{"intermediate_size": 1024, "norm_eps": 1e-05, "beta1": 0.95, "weight_decay": 0.0, "max_grad_norm": 1.0, "warmup_steps": 200, "schedule": "wsd", "max_steps": 4892}
Each number is 128 + 24 x the weight over its row's rms, rounded and kept within 0 to 255. Layers, rows and columns count from 0. Numbers have three digits each. The size before them is the row's rms in percent of the matrix's.

# up: layer 4 MLP up, 1024x256, rms 0.0518, rows 22-201, columns 224-255
# down: layer 4 MLP down (transposed), 1024x256, rms 0.0519, rows 22-201, columns 224-255
up22 105:128113133119117134139107143119117107110170081093172121128157112104111111122089140148129127125111
down22 109:120127146063125131124137171121093122097089180134168156176165126116110112186097069119129117190147
up23 097:125112097112102124131154180109163112120122122173086130161164126153115124143099154153170140109115
down23 092:127117166115157104118114131125113130143143125119082154139147150111159075093132086129095154146145
up24 110:123124157121122162154107187104162151180185155112133147171128123166108120139133139144149147125161
down24 114:129105171155113134116116119150129138121125149154127130100121194142126087113127132117092131123122
up25 090:137167112120116121146175161082106167166159146148153124108158095077111102094123142144130141159085
down25 092:120148136138146118157089060163125124110121132098146126169089150171133127170122126117132126136112
up26 091:140086107125119089136142125115103123130125139135149152164078160109107133128144103124093125132121
down26 087:124117128145124162138123102225100137114109174140076144108091123122138139131146106106117146139089
up27 097:132135136101172156158087108100131143144124134112166136097123100120117130120146165152147097162098
down27 101:122098097127179153136105108158113098113102125136091122148116162114105101129122092100126164139108
up28 094:129137121140101096095121117153174124156104139134165133140144133146093164116115149080158159122161
down28 093:180132106127102111133142138133138100127131112153110145123107109127110114107127097142118132143139
up29 101:167098122137133125130113109139161110124133123096098096134082157122135172144091144097097128140145
down29 097:163179086091118117139139109152151119117155129147146152124124086097068114139194148164116149130156
up30 107:139139162156117181134169136073141125104112116123109153102155135180117127110091139117121112087122
down30 098:135110164129139062076146109166131132143105107160099097094120101128127140101107124123124146105128
up31 101:188084111142126135110117126119188088108139148128151161125100117128127089118137094150143101083133
down31 099:090104122106123115146096120124087133146116111188090125124155133067134125169179138070125115150130
up32 095:084126138131097082112148153090101085097101146131167103123142113092154133118131153132110135093112
down32 091:131097101146158128113123132183144146079150142106152121152094128098109119139148113135135107165129
up33 100:088123120143170125128110162140125106133108142122121083103125164115118139108122109156142143175104
down33 103:152153129169118146157120113099125112124178112109121166143105117127166103101152130113105142111112
up34 100:132133140091156115136129094102141150109136191101131108183157106104129137105120115100090177160142
down34 101:158157100118154113117139181139132101092129086095129121101121169135101097139160121110163145151136
up35 104:146151120122092147078151119117127166116106135134118118146156131085142127094147117133095098109131
down35 107:073156195116173168129152141142117151145146129128125123176175141181126102133105113110131136159114
up36 098:127131138139169152101161132117162132162115150132121087196133146089074132135087138158126177135094
down36 093:136145161127110138130121156147145104125168116146184166094105142136159152112145069111142117103139
up37 099:108164182148106129159118121114133085151158087167148120110155173127126118146149109143101143115131
down37 101:119170112090164110101097133147129156133117158158110145108137126118129182087087125159147103106124
up38 105:111113108118126137141126103132141102104128105144141129116090132127115130162102110112114125145113
down38 111:116114128142102131128147116124156132126158159120149113158102111130113118144102104079122096147172
up39 092:155140155132149150149104136176109111102120150117163158119178168118117161103103129150136167136128
down39 092:125101121116122120128148153094138098185105177086117110117087156108118157141176102118144129120161
up40 099:135160138103147130137178142085146126133086123114109117107139164154163129118097132160176095128108
down40 102:151146115144164158123110124136075129125137092098093124108116087118133142139111157156097101134087
up41 104:122150138129162152120168148156095104131103151082144114127107126105143116134148149083078085124126
down41 118:156137095120130188112151155121158087094117121106162087123143138116111143126121081100179133130166
up42 100:119125115130133095097155118133177165141108102129135123119097127115155139156144141115171096110143
down42 099:119136139143166133117111101162132102113122116115133191103105127163128096123130105126140099118115
up43 101:143103070123102120150141142118105131125104165130149136128097146120137189114165111102145169138095
down43 103:152132151128143174135131162083108123165131146093073119163117112142142157087138125122177125130105
up44 100:111152128122121152168091105082134152077159109151151149126128138180118096155175146131132139153117
down44 098:170162134145122109103153118142168114127142102101122124118143114095123163073152124151105117096140
up45 095:188138138114155136131128122119114131149141112130140107133127135131154130138170138142165125129081
down45 089:088102124097098105157147111120151093095086126133117131170114134142096106122131104105099141100127
up46 093:171120134165116101114159096163098126083117101163159117135102116130136122151153081159135147172173
down46 087:059193120146153120176154136114152135154130120107100112092148090120115164128128151155128120103119
up47 099:112129129138081139144132122130120138119131152191151157140146131118163130124117131152101114104116
down47 093:160108173129171143089124163122142146133148169116146098096128121089096153134156144134170126100114
up48 096:130151113117134142119091151097150097102107123119108080121113151149146134133199142093130140138096
down48 087:089139146182117094174149143144131181158116126175164145111114110140112158120116140157169114120137
up49 098:097122167131096139084126112165121089146086154123113145113141167101135146121107155141139135068130
down49 096:125148125138137137159134159102157187116163124173151103147108098141121147101137144135087102098121
up50 104:085133129105135105170148187136134168117148129146140156101129144111104136092133151149140104091153
down50 094:175140104115101120140163089139126153141117108146125136094135114114122137104128113125079122153134
up51 095:093100115091135099137138147143124179126105162129123101108110135126132088175134118135137095129109
down51 087:187169095171133157086120120100145122111124143134073167091144156134106116100141105116130128124158
up52 106:098132123166124087134156097125137115120092102116137138109085110141101160110124144132147108148113
down52 110:128137131124141116137139161092127111124140110132162136103177132104135148104146114158084105148116
up53 107:098116133146126092112090148162159139133134126136139131166120146118121147159152130125121147095143
down53 113:103099149125184132118129094084141159148104123144083129171141149097124116134152101113138122112146
up54 092:116121110108142158144101160165109111121175156151111117171148129119114098133113137090141148156140
down54 087:168135131149110099094144166109098167108089107134127137091119153109116138122135164160099129102142
up55 089:068106126125109083124160111151074165185130136123112121107117135166127105118150132146102110110143
down55 089:165145134105134148111081130153180108100120120124144130160148133104099163130122110117134129110124
up56 107:168125160125134112126082103103129082124104069132157103138110138123123114093113078095134086094134
down56 103:128161103119126119094089075114132145113134118147153126173130087098116117153094152181148104111103
up57 099:121097115141128146097139150099095105127079159164116177150103167142125123111114129110132110108130
down57 098:105147158149111111142148157133173142120129093138116119120160123096114174132089130094120140101116
up58 097:114130102144113136120137149091137102103174085136139099132157134085121162068105115156106142144109
down58 103:122126137125083136134112127121133114147112103106105107141098182103130103159156095091114137170155
up59 096:129133137137134136116136118149089119130147157119160121126131137123116150117139106133089103163129
down59 094:099115140117186118106167132109122104126136168156101151144177140105152123121122091164113126076140
up60 105:144143134153142129115142152122130098113186140102106107139122147093130162148125103113046146089161
down60 102:108138163153130137109145113100124136125143132124121163124177110150152081113188182098145119143127
up61 101:066147129116120145150132136146158137114160138149126104177128108070130151137145110138096128134053
down61 098:177124137165123155111071140139106143158143112133166133074154124118100100102115096162137171101166
up62 100:147115127112123135128145180115137169138117141105116072099164151071112093110139137100137149142149
down62 096:062154147145143138115114116113087112138127139178102133116105087136143103108118126161072123135092
up63 102:148150132120144127132108152113137115085131153104152143142131114103125141099116104132159156124064
down63 108:106129133107137105151124112124102115105134100154121110078119112121133133141124100135131132175123
up64 107:164109124076109147126169114114144115137124135145143147158099165170078117131155120123120067129117
down64 106:134136198136142101088159111122129145089093083174143167159142102102119151133133101131148093132110
up65 099:134098150151133148099089131157118146098130177124093120149107117117129159142141142122102103147121
down65 109:133113167107112155151122141111120119107126138147131090139165140138098129140166124126150088132108
up66 097:083182135143152147129124141121076100107135145144116136103135116096108119155124132128156170140139
down66 094:096117152120130091158115118113157156115136142135134079093135159135124109144138151144155085173162
up67 095:141139156136114137111178120145121112082137131077115125124152142061138138052123124138125106162133
down67 098:172127125134168143128098155116157165123132120142134124131125154118117099118099143139090108089129
up68 100:096076125119094137097128129105127154097169087141125094111089135080131154140127133135151106136123
down68 109:108104118149156122129116151151117102134118124153103095074188097106117167117150150122107096102136
up69 105:140092132154147176129127128133126160120133133123155140157150141127132075123106149120124086139117
down69 101:112120123126133183154145145151129103162117149113147120142130064129111074102102097124115154083110
up70 099:114113106156122166092101112105151144130127129147139138163168161151113167104104145187110129125115
down70 100:102067167105156168144154124188117142123142150110095113150080126116188123090114142098139144148094
up71 104:122106156116138123083145127149158127132149119152111143140113133172123111091152151156139079159123
down71 109:158108138162105121151169130125153120147112117134122104150119086160137140128176106150123151130162
up72 102:154113128150099131154099115097157067107131138123130150121095157126131152128133139113121144091134
down72 098:108126116082150113097137185159116153108122144152092125172115114121113141134129089150145141136122
up73 102:107116167141110085092132087133149129154114134108146144102158106177124122137157156141151161127109
down73 101:126115096172125139137162122125083138111153114153116131135116141122137147124143090141114110142146
up74 098:139179102114099116128119109132151109091136132142127165130147121090147111140130098131137146123104
down74 100:118152119096136161114144135126135101155132118117124100124124098128101208096077092122124128096141
up75 105:138149135111104068167156111108079105075089088131137178183104139085092123131127107127121133126138
down75 107:129098127128110137144107083086131088171126128116124140118100155130102150140156128135174108139108
up76 094:105156093105107108122142139152136075162104100115167133130170122152134140118136088144093127123122
down76 090:164092165131157116130101125080175181109137147139121163126127118097125119106117134139124137140115
up77 091:132166149114093150124132142106158142117141159105097138124123111123115086144103096133096124115104
down77 091:092109122134128142142116165165125128178090112098166088144093126122154154147133156150142127174137
up78 099:128117152121121130127155119147105084126128152119119099156129171136160137134090160131177101104036
down78 102:080137110149150146139095130154107150129099075157145093112094085087139105066120178144127098133188
up79 096:149116142115133129128121118115077143182149133097142154115095145128114139132148081128108119129136
down79 091:118116129131112146095138117150117136091121127160109116136145154162159083163097179132162095114116
up80 106:143146102136170158109121175112120108130092145139113096150090121146143096134088135149122151117113
down80 100:096125119112160105076156182162117097118115162136099090133130140109145155118115096166144129121137
up81 094:140130128165112169135120136137140143081094147136142132157106140149114104103136148134137127108128
down81 089:146109144058128130132148136133122123156172101070156168090130132095126150145149165113135108149113
up82 096:169143155135153106117124101150146100100101147131169086144109129142115170118182131154130145110154
down82 092:096129131127141136102132116145105137163165121144121145133139120125135095119069159081116155104072
up83 097:123177129135077097100141140127106157168145111150155098135100160154137096136112128078129176127141
down83 090:129122114142151123137149102096124102107160118066158123143116110086087139125091149137120086120131
up84 101:104145142108162148126143109118196103089133130116154130096125089182120121179119147164119122149127
down84 096:114093103159116130090081141122078111121089194143096187098179135170184114089080141148080134128161
up85 097:085129122137138114125106095140120133125169114156135138138139155113116154127124123055144117128121
down85 106:107145107162140141075121106137144127102121118147117135125119133122138095127114111162146134085097
up86 087:109114152135124147114137123110111096129082104131134128137135180108103126120117102077118078146136
down86 090:122108089098137149091118132131128139084171141103157150098129063131172121113094137172160171100136
up87 094:123165164114117133135136113119127137126149130133132119097137121088130091169106144119094106151107
down87 095:152141102120120151161129143110123155141105099123107157095149161176144150107120129146158141156156
up88 095:155159153175103138105116130139155115126140137127131166146144145123136125066126164108128165105112
down88 097:175155172124111157162162162165145125134111133108185097165154158138095112130122120110097105112127
up89 099:155104129106081112058170136146123071082113116143150139162103107126146133147121171143124100140156
down89 095:106124142127140138118112122133110168132161110107094150143130130095118124138106130121121168111142
up90 098:126149139120153157123156140136096100166126136135143107144186097106113113061120153149115081107128
down90 095:111132074127144080118126110136209163114140118095133138164075149140173148160114103145130133093088
up91 105:089161134136144139144126119106141127119135111126167164111161127110132128157125119126147081111120
down91 104:131091110204171140103118140157134163143126155108123155073143135133108139149152147153138084102126
up92 105:167128140169117116129139114143188096089109128088158136165080125127125143155147166158124159125106
down92 107:108120142087175111139129151129191134100101153123160130105141155111138130169143132116137110070125
up93 094:108133144141097137163166085065115115159122136143125143108124128150131106108121130106137129140128
down93 089:173122108134131140104095133114147124138138109111103111206120125153106110162123088122145130134136
up94 092:151107130125157111121168135124149146113152138108141107124135140130120105138149109108138118133036
down94 093:110080150111140148128169120117143128149126074151163169180130148114129125135136118156115147118125
up95 101:154100145147102104128130093106159135196141161124124150163182168146132147134126152142137121110147
down95 100:089120107113152145142117170124096157128140150119164112145120073098087115127108127107100145141119
up96 103:116085086140147175139134161129144111133101137111189119095123124174128121097151145150152123140108
down96 104:159143116111145108180129115141124125121124149121120141108102068111065121119159145133125099134148
up97 099:138092151123159092147168109128138129131095117122137115109077127076175120145119145075117095119122
down97 098:101104129127095105137075128114108159144125121168129123137138128152145108109075122176124175140127
up98 098:121174121118103110179141130058102128163177125091138130170163130115148105137129140106090117197098
down98 093:091077094123129138096092099137136122154074132155138133134105135101108132065138183147114152099173
up99 105:131157106112161149131150097100128149146099125136180148130130122155145115143152121176100112109147
down99 103:131125078174133138094147134060110139116102121116101134156172127132118105136153112138113106130119
up100 099:126132135148133180131119163129107117147101145135122132088090149170125107115180138127082121087126
down100 105:171163126133115148085112169123126084152145150146137198124147112097141178134159141145119143166115
up101 098:123136169136099125163133074117116103120138127165123122136165152122080148155132136126145142117128
down101 099:104116108118136159111160117139120121146124109100146144162132127104175098117108131136112079120139
up102 089:135130131156087103193094117115140086144125125158127122129128108150147125106165156140141157134146
down102 090:123148141117166127097149138170156138095104170112101105163117141139135146140074091116117117131107
up103 096:098127115157130154133131114144124158090108177140157114111110130147142129150061146103100156147174
down103 096:130126126131090142118127139118087121132088141102116150143143097116077090120172116126105140147133
up104 101:112150135146124141164103179109192142136109118189111159130128149135123145071186082173118097139160
down104 103:148111121144133150153170118087135127102158141079139126177113111086125135145140173085094163126140
up105 103:128152128144127185148116139120133131118131186129119095145114164128144157123164129106066114118170
down105 112:129148150130123114094093105118115106132149125142142157109117118103118122108135100141106131133121
up106 099:167149120153135127121123123143116115153130149061092105132118137093124102115121105153164111116185
down106 097:139090121128093146115131087079126112182093123119109132122170138138122138147165094113107070121153
up107 099:094130140104118131158148110171087153056102182143137158127164137107146097120119180160123128082140
down107 095:119167117130088093140164158103155130187126136112145136130097146140130139116144171185150113159113
up108 105:144188126098124108124107119104166158156089133143169091122093141085087135154121117091071102135108
down108 106:100167188124135105083170143069075118156096141145132146117115128157143154135132130151137161158154
up109 096:128149170139145133134139096137140135132098124120151085101144139175177098195152096120143080152165
down109 090:147153176128151078098151139139112136109119106111144131138118128116108096146154168152090150114094
up110 098:124133145159119080173095130058102182135168075150161155109097160126116156111128139140149112087130
down110 098:166147158140139151100128137107168107102092113119116164127174117138117158153032168109129118117137
up111 102:113147117166135153156178140147166125102137114129077113136134151116108159122175175079136113136119
down111 111:146167126121102111114150110096109123109095167162126146165110124126099137122152125180175125170133
up112 098:137124105094106087153098118173105150157150133149144112120103119106164136113129060155131119129136
down112 090:136100176154146152142147150119166122143128137121139138147136116156098116144133162140088120131120
up113 129:097122105128083110125151127133107124151114138143121153132119152107137134166148111114102137134126
down113 132:114129137136083083124141102086129128130096143149149115101143174083130190130073125130140152120132
up114 099:152117108166117112112112167058114132152129148183161104111131178119131124082125129128083124150118
down114 095:101113130127100110149106124163117091144133115123112153138114160134115149135105128122170122110132
up115 102:115107092100115102125094137132152132165145115113146125113136122148148109166138124146120120110161
down115 101:089143142106138110176153124138116132115145144145092136143120133130136133117134170121153105159085
up116 095:169165097084121119113138125092129123121065127120146111092145113114156137112115130105136136147097
down116 092:107139136137155132148125145161144137102167148166081149133115176113106093157098133155121153114090
up117 097:121107120127119136113108167137108125107115143122130160131133141165173114129119142158077098128129
down117 101:124098159115092131099137115157133133143153126116172098151112101103121090133123131118115125174102
up118 096:181126148100066126114149121122144106112094154121138105127134137141131113136106145087127115135135
down118 097:127170150145144131119119140160099155172187088117114139171151149147152143116141134158102108116070
up119 101:203144105150151084167166135145133157106126132147099107092136142131091169109175113138150134138100
down119 103:118137134103129123118109103123148133107089121114159094155144148106061097115144149165131170126172
up120 103:134131074084135115148122150133133145159142120098132111103093140156086199089130114096143099127128
down120 105:139134081084120172122130114116118108139118161112121109148125100130111122083196151158115163112079
up121 106:081140092146070083096143129119172149154126122143134121144171122106125172118112109153150109111124
down121 107:141116146135121102191135102168113124102155093159088124138113149131145111150134147113123122134125
up122 101:104140176142149106095124150123105106065100164116113104157125166135086118148144151093132157127122
down122 098:132078122115103143140140124137103178140142116141155141185095141131123151155108099124115095123134
up123 097:130101147115145111139091147126104141113166122093121101122098149107096104119179087097099113110104
down123 100:098105146133142095142147157096098156091118097168110121155157147072148147130133120131120123117139
up124 096:123140116123126146158113099092130149118106135113147106149152139145146100124110116147122110138123
down124 095:137138134145100109138147143163109152095118138155099104147090123120121125082168121139137076120136
up125 106:138132137148118147103125126125078111173082104154107129139115107107117091141163114167120093140122
down125 108:069147134093132126140110110102118104101098120117161154154106091123131134139112132127121160111109
up126 101:121137110126101121119158158160121130070120142130129182139126119149131127128120144098094126110095
down126 109:139146126089142113089139151122142154102127132101092160157146141127102113134117102106100141127144
up127 104:131139089124148096127137137118092168100104108174116100131139168146145123119136115153150097143128
down127 105:147148127107111114104147120132130114106143115114150158147160157141133091131136145156137110094158
up128 094:156126122088125170092129141169132085123127140102144172143131138131088120140157127136075121146150
down128 088:130106146114104137124102135136139183160127099182092135110103134118137124110104132124115150122099
up129 095:117113104123134089115142153143195120132125143122145139116092163105122094146098066084110113108104
down129 096:095113129126116153145179087124104126149128098119135111158139120162110132164149126114119132107158
up130 102:107129126162100115161142120129116147141116138128128097175145129103133157200096086139146093142133
down130 104:119113125138111112129127104148131106106148155134126145096107139138140117096123101111153152141125
up131 097:130139141123127152093135086138144123117157134124114160092090157143082116120149124142153125130118
down131 100:124148167148115105134127131137135152190160116104076126116130138133160165139117090096149110173137
up132 100:088158122100128096102153123142150088127145119139114147190129107132088172124126146092153154133169
down132 098:129131119113148180136109109171100140128143162145173190117129118067083119179134107131114085122100
up133 097:095114138149169133117152117115089130121121104120121103131136120128121084101152139166117154161147
down133 098:150128124170056125141129109124151126103141104120095120149187125120102091135130090055134100114158
up134 106:086137150121125119160132130145146134131135133117072112145134156136153118172116148161128105129074
down134 109:172096133103124109128109126101119142116151122101102105101161109087148166119133141145154145130139
up135 101:123109111133122127139132093122121176126140108187162092115085140133070131147138100141113098141100
down135 108:159101104117139152120133120137146129141115089172131136129128108101083172093160139100116130131177
up136 096:114121117136122067124137141152130142122106116181162140140123135137141095101146104121128111108136
down136 091:127125114102181152132117136085194098166116167127093145115142073184113159124125158159102171123123
up137 103:148137122174132150119122118093184107132153129101126148144101109144127099145125141158084091109129
down137 102:157118121135077139125119137125117106085159115095095113126098148157122137162100120163195108134101
up138 088:128092097128107125170127098099124130149105144149083144165123095099133135114159151127152141186133
down138 087:124125110163103149106124157126164134112111130147124146165102131098172137118073110123067128104129
up139 093:155106144151110073119163148091104077160135116146114117158158108110105135131093097125122117160146
down139 092:138148098093116146154113144117152137157133117147119109091105173165128118131167151131158133121156
up140 105:114115144106163106135125151125148184151162166193126149103077127083113104169099125110114162085145
down140 108:109113116152106116136141147114119142101156142162125123120128115136100095137130161125130099152116
up141 096:139151130132138130099178152173123136157197128156134138151175140084152093116120112182116158158131
down141 096:136098096151094097140112168093181152106109096111166110133142150118139172102131151141126145163117
up142 102:117138121134153109098122178117105135131139144102162086136136208182108101106135168154127117130150
down142 102:142115137176132104143106083123134092122114123122148105093141140154143136139149116140109146130141
up143 095:186075140111106113119099096116115066113120125142119121109116131137112114099142116120123153134133
down143 092:096175129145148166082144136151125150111176148136146132136161160070146125118142147147134107130146
up144 107:139168129113130120122154155154140139133107124136147133140123167145133136128087129164080103114200
down144 115:124125093140112094099174167127125097127086108073112126143095099120103133103121170126153101118122
up145 109:120140100124137150142122116111145153104149106094131143136131111129114093134124118160147100114141
down145 116:187127102113130130112195123134124092158110082130121126141146132124125120135131115150127165106176
up146 101:125111119088072116118180133149118127129144129133111162142136123129154134084149138082109126122116
down146 103:107162148092118147167128112195112114142160131131114141128093123099129110117134131167116139126130
up147 099:150163099110156089159125098117144138144116149118089144170087135151177113139120125154141111141089
down147 102:112085116117096131126189125130101095160107111113139129118129094135128112117105096106149112159133
up148 100:145095134132141125153125094136121130094122165117131124145167148151102111122120155151111116130081
down148 105:116134143078169123083127087153163131132101123120163104113119146174159126103099153126114110101145
up149 101:163124113132129102120114113122130143120153090120168109126111133104117137116173162171181064134138
down149 098:119148163162140084169092161146098111082129162126127114121176165132126137153113103112136104137122
up150 104:140176135138157083142119147152103097146098151174093124084147153112142147147128165142093140155121
down150 113:116127140135148140137149158138123094142102111133154172095114091108112160144135146113130121126156
up151 098:129115106113119150174184087141123135096112123129108110118115137121144107126143127165127120127132
down151 092:127099118144159174129104185095132152194112118133101124134133169131132124126082124123156152089111
up152 101:107162158162091138137124103154074113128124114146123134082150163183119146124171155149112119113095
down152 095:122095136114155133144125145120167089084154168116136150124128110128147142158084111125105129133128
up153 103:119119118151109141132149124119151161088125146151163109187121127138135133081163112151083148151137
down153 107:125113136130157144116160125136100141104132094151109141159162110142136076149160128126172078156119
up154 096:133153103056135137139120114148129093162126125114132113105146131096107113116141108143157132172118
down154 097:150080133147132170131102134101129111120134155120110146164101124128148169110147118063159141114160
up155 101:089142144156123093118152146149186137052159102105100112150108121110119099087119155146146095135088
down155 104:136112100114143134107144141093104142156178093155157133123165135158110149137125103117138144142137
up156 102:134115141095078132121143129111147081120127170121163120111131149083140119145119116134076151145144
down156 100:129104090136114111087119137169132140126130118125105155136135124177140144103133105107160128131088
up157 102:129129096142168101146178153143125132132122123133113133138158111157112175113137090162100117138141
down157 095:156150120084103117173130092060154131146143108118118153170082119163155144148140174115143169145096
up158 101:110124111157107114090136155134112159125142109135096116132176134113120098113134088137156142133151
down158 091:158107114106103184158169101128149081123127175115117096167113119158148173174125136126160142105128
up159 109:119131167140163135136108086116137150132129141120113159140120124132085150101110122132150165113113
down159 106:141122122148156145130121127098118164115109162124129133130139106111136073121072112124130154117092
up160 100:110091131109101136145123078140165152120152157128120191116144112151099162105118137123148148087129
down160 100:155121138141118156144141084085160131129174110095107111098150143133098157162142127129156135174087
up161 098:136095135164136152097191091133103081135121147113172163120115083154124078143117125139118177098121
down161 094:144108120093123114154131088163132160100121111127114133132117127084104138114119112124130146139174
up162 099:134154116119140079088122141104133083151108141154154172093139168120133131115107134130091141084142
down162 096:135133170107146151138165164137107169119171136157098098133135080137134115144188150113121131144147
up163 094:105145117130123198134173089100121105135124137141107134102130125129128083106146100135104151153110
down163 091:119105130134110101148100125145140104154112166144106161113124100117135146103146170147147169136122
up164 099:099133124153110175162124136101160147115117111125135141154144180090123137105143131103067126093120
down164 109:129121150094136178113107125139160099136113103174174171120149152113125089110130137109136095156162
up165 098:127184079167079150125105116129142143096109147154120120137123113145113123096137131135170076166106
down165 108:131117131156122143105132145102126117145098149171073116120093110115119125108165111143124178121115
up166 101:138144149148134150113135150128150157150152143155144161133092125156128118119128116117133143124127
down166 100:070151128106146146119140140130156115138142152125111154103175120175142119129110100107149173107142
up167 086:145109120129097106095095146140128117172124117139124130112124106160120123111130136140115130091163
down167 088:153137138113139140143149127119146178093122127124193135149128174114113126149164112118144141140088
up168 100:150087175148136164166121121124144080125093116104139108156128120131091142098092118104196136135121
down168 096:141145118185135134118115073099110145136119155127130125103116124120128131162122117134141101098121
up169 102:087132158107126135140134126154165130067141101144102119122119123107137122121165141142140106130107
down169 097:107128131136110124123104135132123114118106120120146104129134093151103130139061110123083111103121
up170 093:160115153112107110184177111100137128143116106101126110146128132156109139122091141112133124144116
down170 096:115139125120101217132136118136119129168142080146129142133127131125122110131110112169152128126107
up171 096:108117154133144143151129091172170122167107156087160096109142124150129143145112125155098135139150
down171 094:138152132127113123081108164091128123137128164155120106122130108129142139098150129098119122114133
up172 103:112129157089112165108100081072148107150120108090138131130136120106103114136137156072144117150168
down172 106:118081107146107113148117143189095108112105127136124119076125102125155120121146093125130111119172
up173 105:105151133103125134108158136123134143121152105078121124130155088152123111119112136097163100127155
down173 102:116148135151158173147143118108170122126141144133091137091109102134085142113174168180144138118149
up174 103:105122146098089089122163125136102122091097141156127100112093131070097121148153121099134114148152
down174 106:128125129139153126158158126171134125137154113120117133133082165128144124121132126125157150139162
up175 096:126130097100125138142145153117172090133108151126134079076135128100126124109182125145097129138167
down175 090:108137190133115132125102156187141109148099107120113112153173127114143156100101116104168188113096
up176 103:111115090128165134138137083116111124128127120112145126132126139145151136157116112108108139142126
down176 106:138126138135142147128131128145126161105153133119119117154131092141120114134143098118128156179127
up177 107:118168112152112145110152082132110119157137147143108112157160134148095108129134124156121167195142
down177 105:136118118083133066170127123133141131134130135146156150116103179114117154133139186155136102112126
up178 099:088149168112133146132151130132146131130127111154113109115153122122116078104133168107130092182175
down178 097:185104118159095129112122152134112110138106141088107117109105135103143165156148121152089125118083
up179 098:146107110156185133128132097139120103108074118096170111158185102129135112134107099151136108164130
down179 100:088139065124131130164087136135116175080140155108096116149103141144113141136100144112146124109166
up180 099:150140175128133122132088121104148162079104128122192149093147120114150147108112127080130126121156
down180 095:109081116100133110140145152130187120141148165070059146154175144169081105140132137135154148120129
up181 106:156066085136120135133156129108127113090156144120128152149177117101147165182135106142115175118139
down181 108:188066136148129120180155138129126166153093103153138122137120112102127080147139152163116153080118
up182 102:122122133137152156150107116131162115088109126101102111121138160091118124123148120155082114155149
down182 101:121115109140077116141143160129104157119110122122107155118119130171139101126141133121121138156073
up183 096:104128209080078132175187140134108129136108156172152113160141137150119078128104140119174110119153
down183 094:151141088152167131137139119142108148128133124130129145129151131112139186137166113098132127113151
up184 098:203163097133170102125135124124136137172124134141126156128146151164160126113135096138129106158145
down184 104:145153129096159105125176144126123067155147119130154103116159136177118147085158141145140178136155
up185 097:207157114109123105165134117123085096166110128119139132117160121114148136122163147126127125119128
down185 100:121160045110110090111143119099141137120143164106163128132118178125102155163177141092100128141125
up186 098:123180121106152127112157121174132142123164117130112130115114132109112082113131121137112135117083
down186 098:121131116129154121148125154147109173102173131135127136178102123140164115116124144080079129103147
up187 099:167131123153105108136106106108108108124106109178123100142152138113100113106138141120069126124115
down187 094:105108098148141156153106132190161150133105165101088146167120129137110122100161112137117172139077
up188 106:113136129141144131087097152146098124079179109151133103107172120094149107147116150150187103121067
down188 115:192140137092141089136140144142125096102163114134131099120131159122092132126163167153113100120089
up189 104:184155080099142112127134149137121166186104167154140142144120165153111110127131145119118126128128
down189 106:107140140118127168135120107077154134102095168123111171153103123135089136163157119182150110153114
up190 101:118098070114066153142118099115143156165097138095119101156077123149156118135112158128147150117115
down190 103:124146104077134106144151061127121126121162144137159131137102118130120120079139146134121154137096
up191 110:132110139203141152097117099110141166143133119112120109103145106149101136152148095137118132116095
down191 104:148162130140149089112121122136126089108147128075112129163130153121109101102138120140154163124114
up192 099:153094128098108129109119104109072163157136115124165136124149188133101132136161125101126164130122
down192 098:131156137157114122090101122135157122123083188138128158098130132135162118124080091126125110088143
up193 104:134139193162098145106123175112122101150097106133136124109122116146112078152126155121115139150145
down193 097:129113119103139119107137129127132090120154141162106072150135152113137105149143142124154133130149
up194 123:115148187100088129130135107146121169102133134134118135135117091129131090100126128099099180126159
down194 159:112121155136140111127139148111107167124115104126102124128131062139117119070108114127093178108156
up195 104:125123164105130116100098153133116130147101143124126159114143107103149074115096172144116151144136
down195 103:143116162110109160080174099135164152109130107116102082125136124090111121101120128137107089080148
up196 094:134118160160103138144122126087145167136109165143207131127103154079163141151164145131134153161104
down196 097:152088135128147115088119139164128107101116106130088135128128096098169147123157116118090133151146
up197 099:070121155150100102163147112156178197154102138144160129121134179145126109113117140125139116080102
down197 099:131086148140159126141132155127129090116130145168131114131125150173087146126140087063132127121138
up198 103:102144091093122125139108127173145126120105153182130141129138151126136083072117160081135126111110
down198 104:139132152127138186101116145174120124115116084160106126074095115135133144136087101137133125125103
up199 095:173126101160146136129167123165136142160123132105122144121112159104170155135187125143124094151179
down199 095:129141140137146133137152146136140107105097146154184126078104136122088109065065136131118177112090
up200 098:139149130132139116172123104128117116118156158126142122081120107124161111150092112107138098124133
down200 091:133141108116152185077133093154109139156119112147088079152123099145096110111118108074123143114108
up201 090:071130141130086151154151095126107122153116148141158116088135125145133134153119129140129099134079
down201 087:169136127138171145124156147143182120132134141131130174172115140133103151123131146129131107099180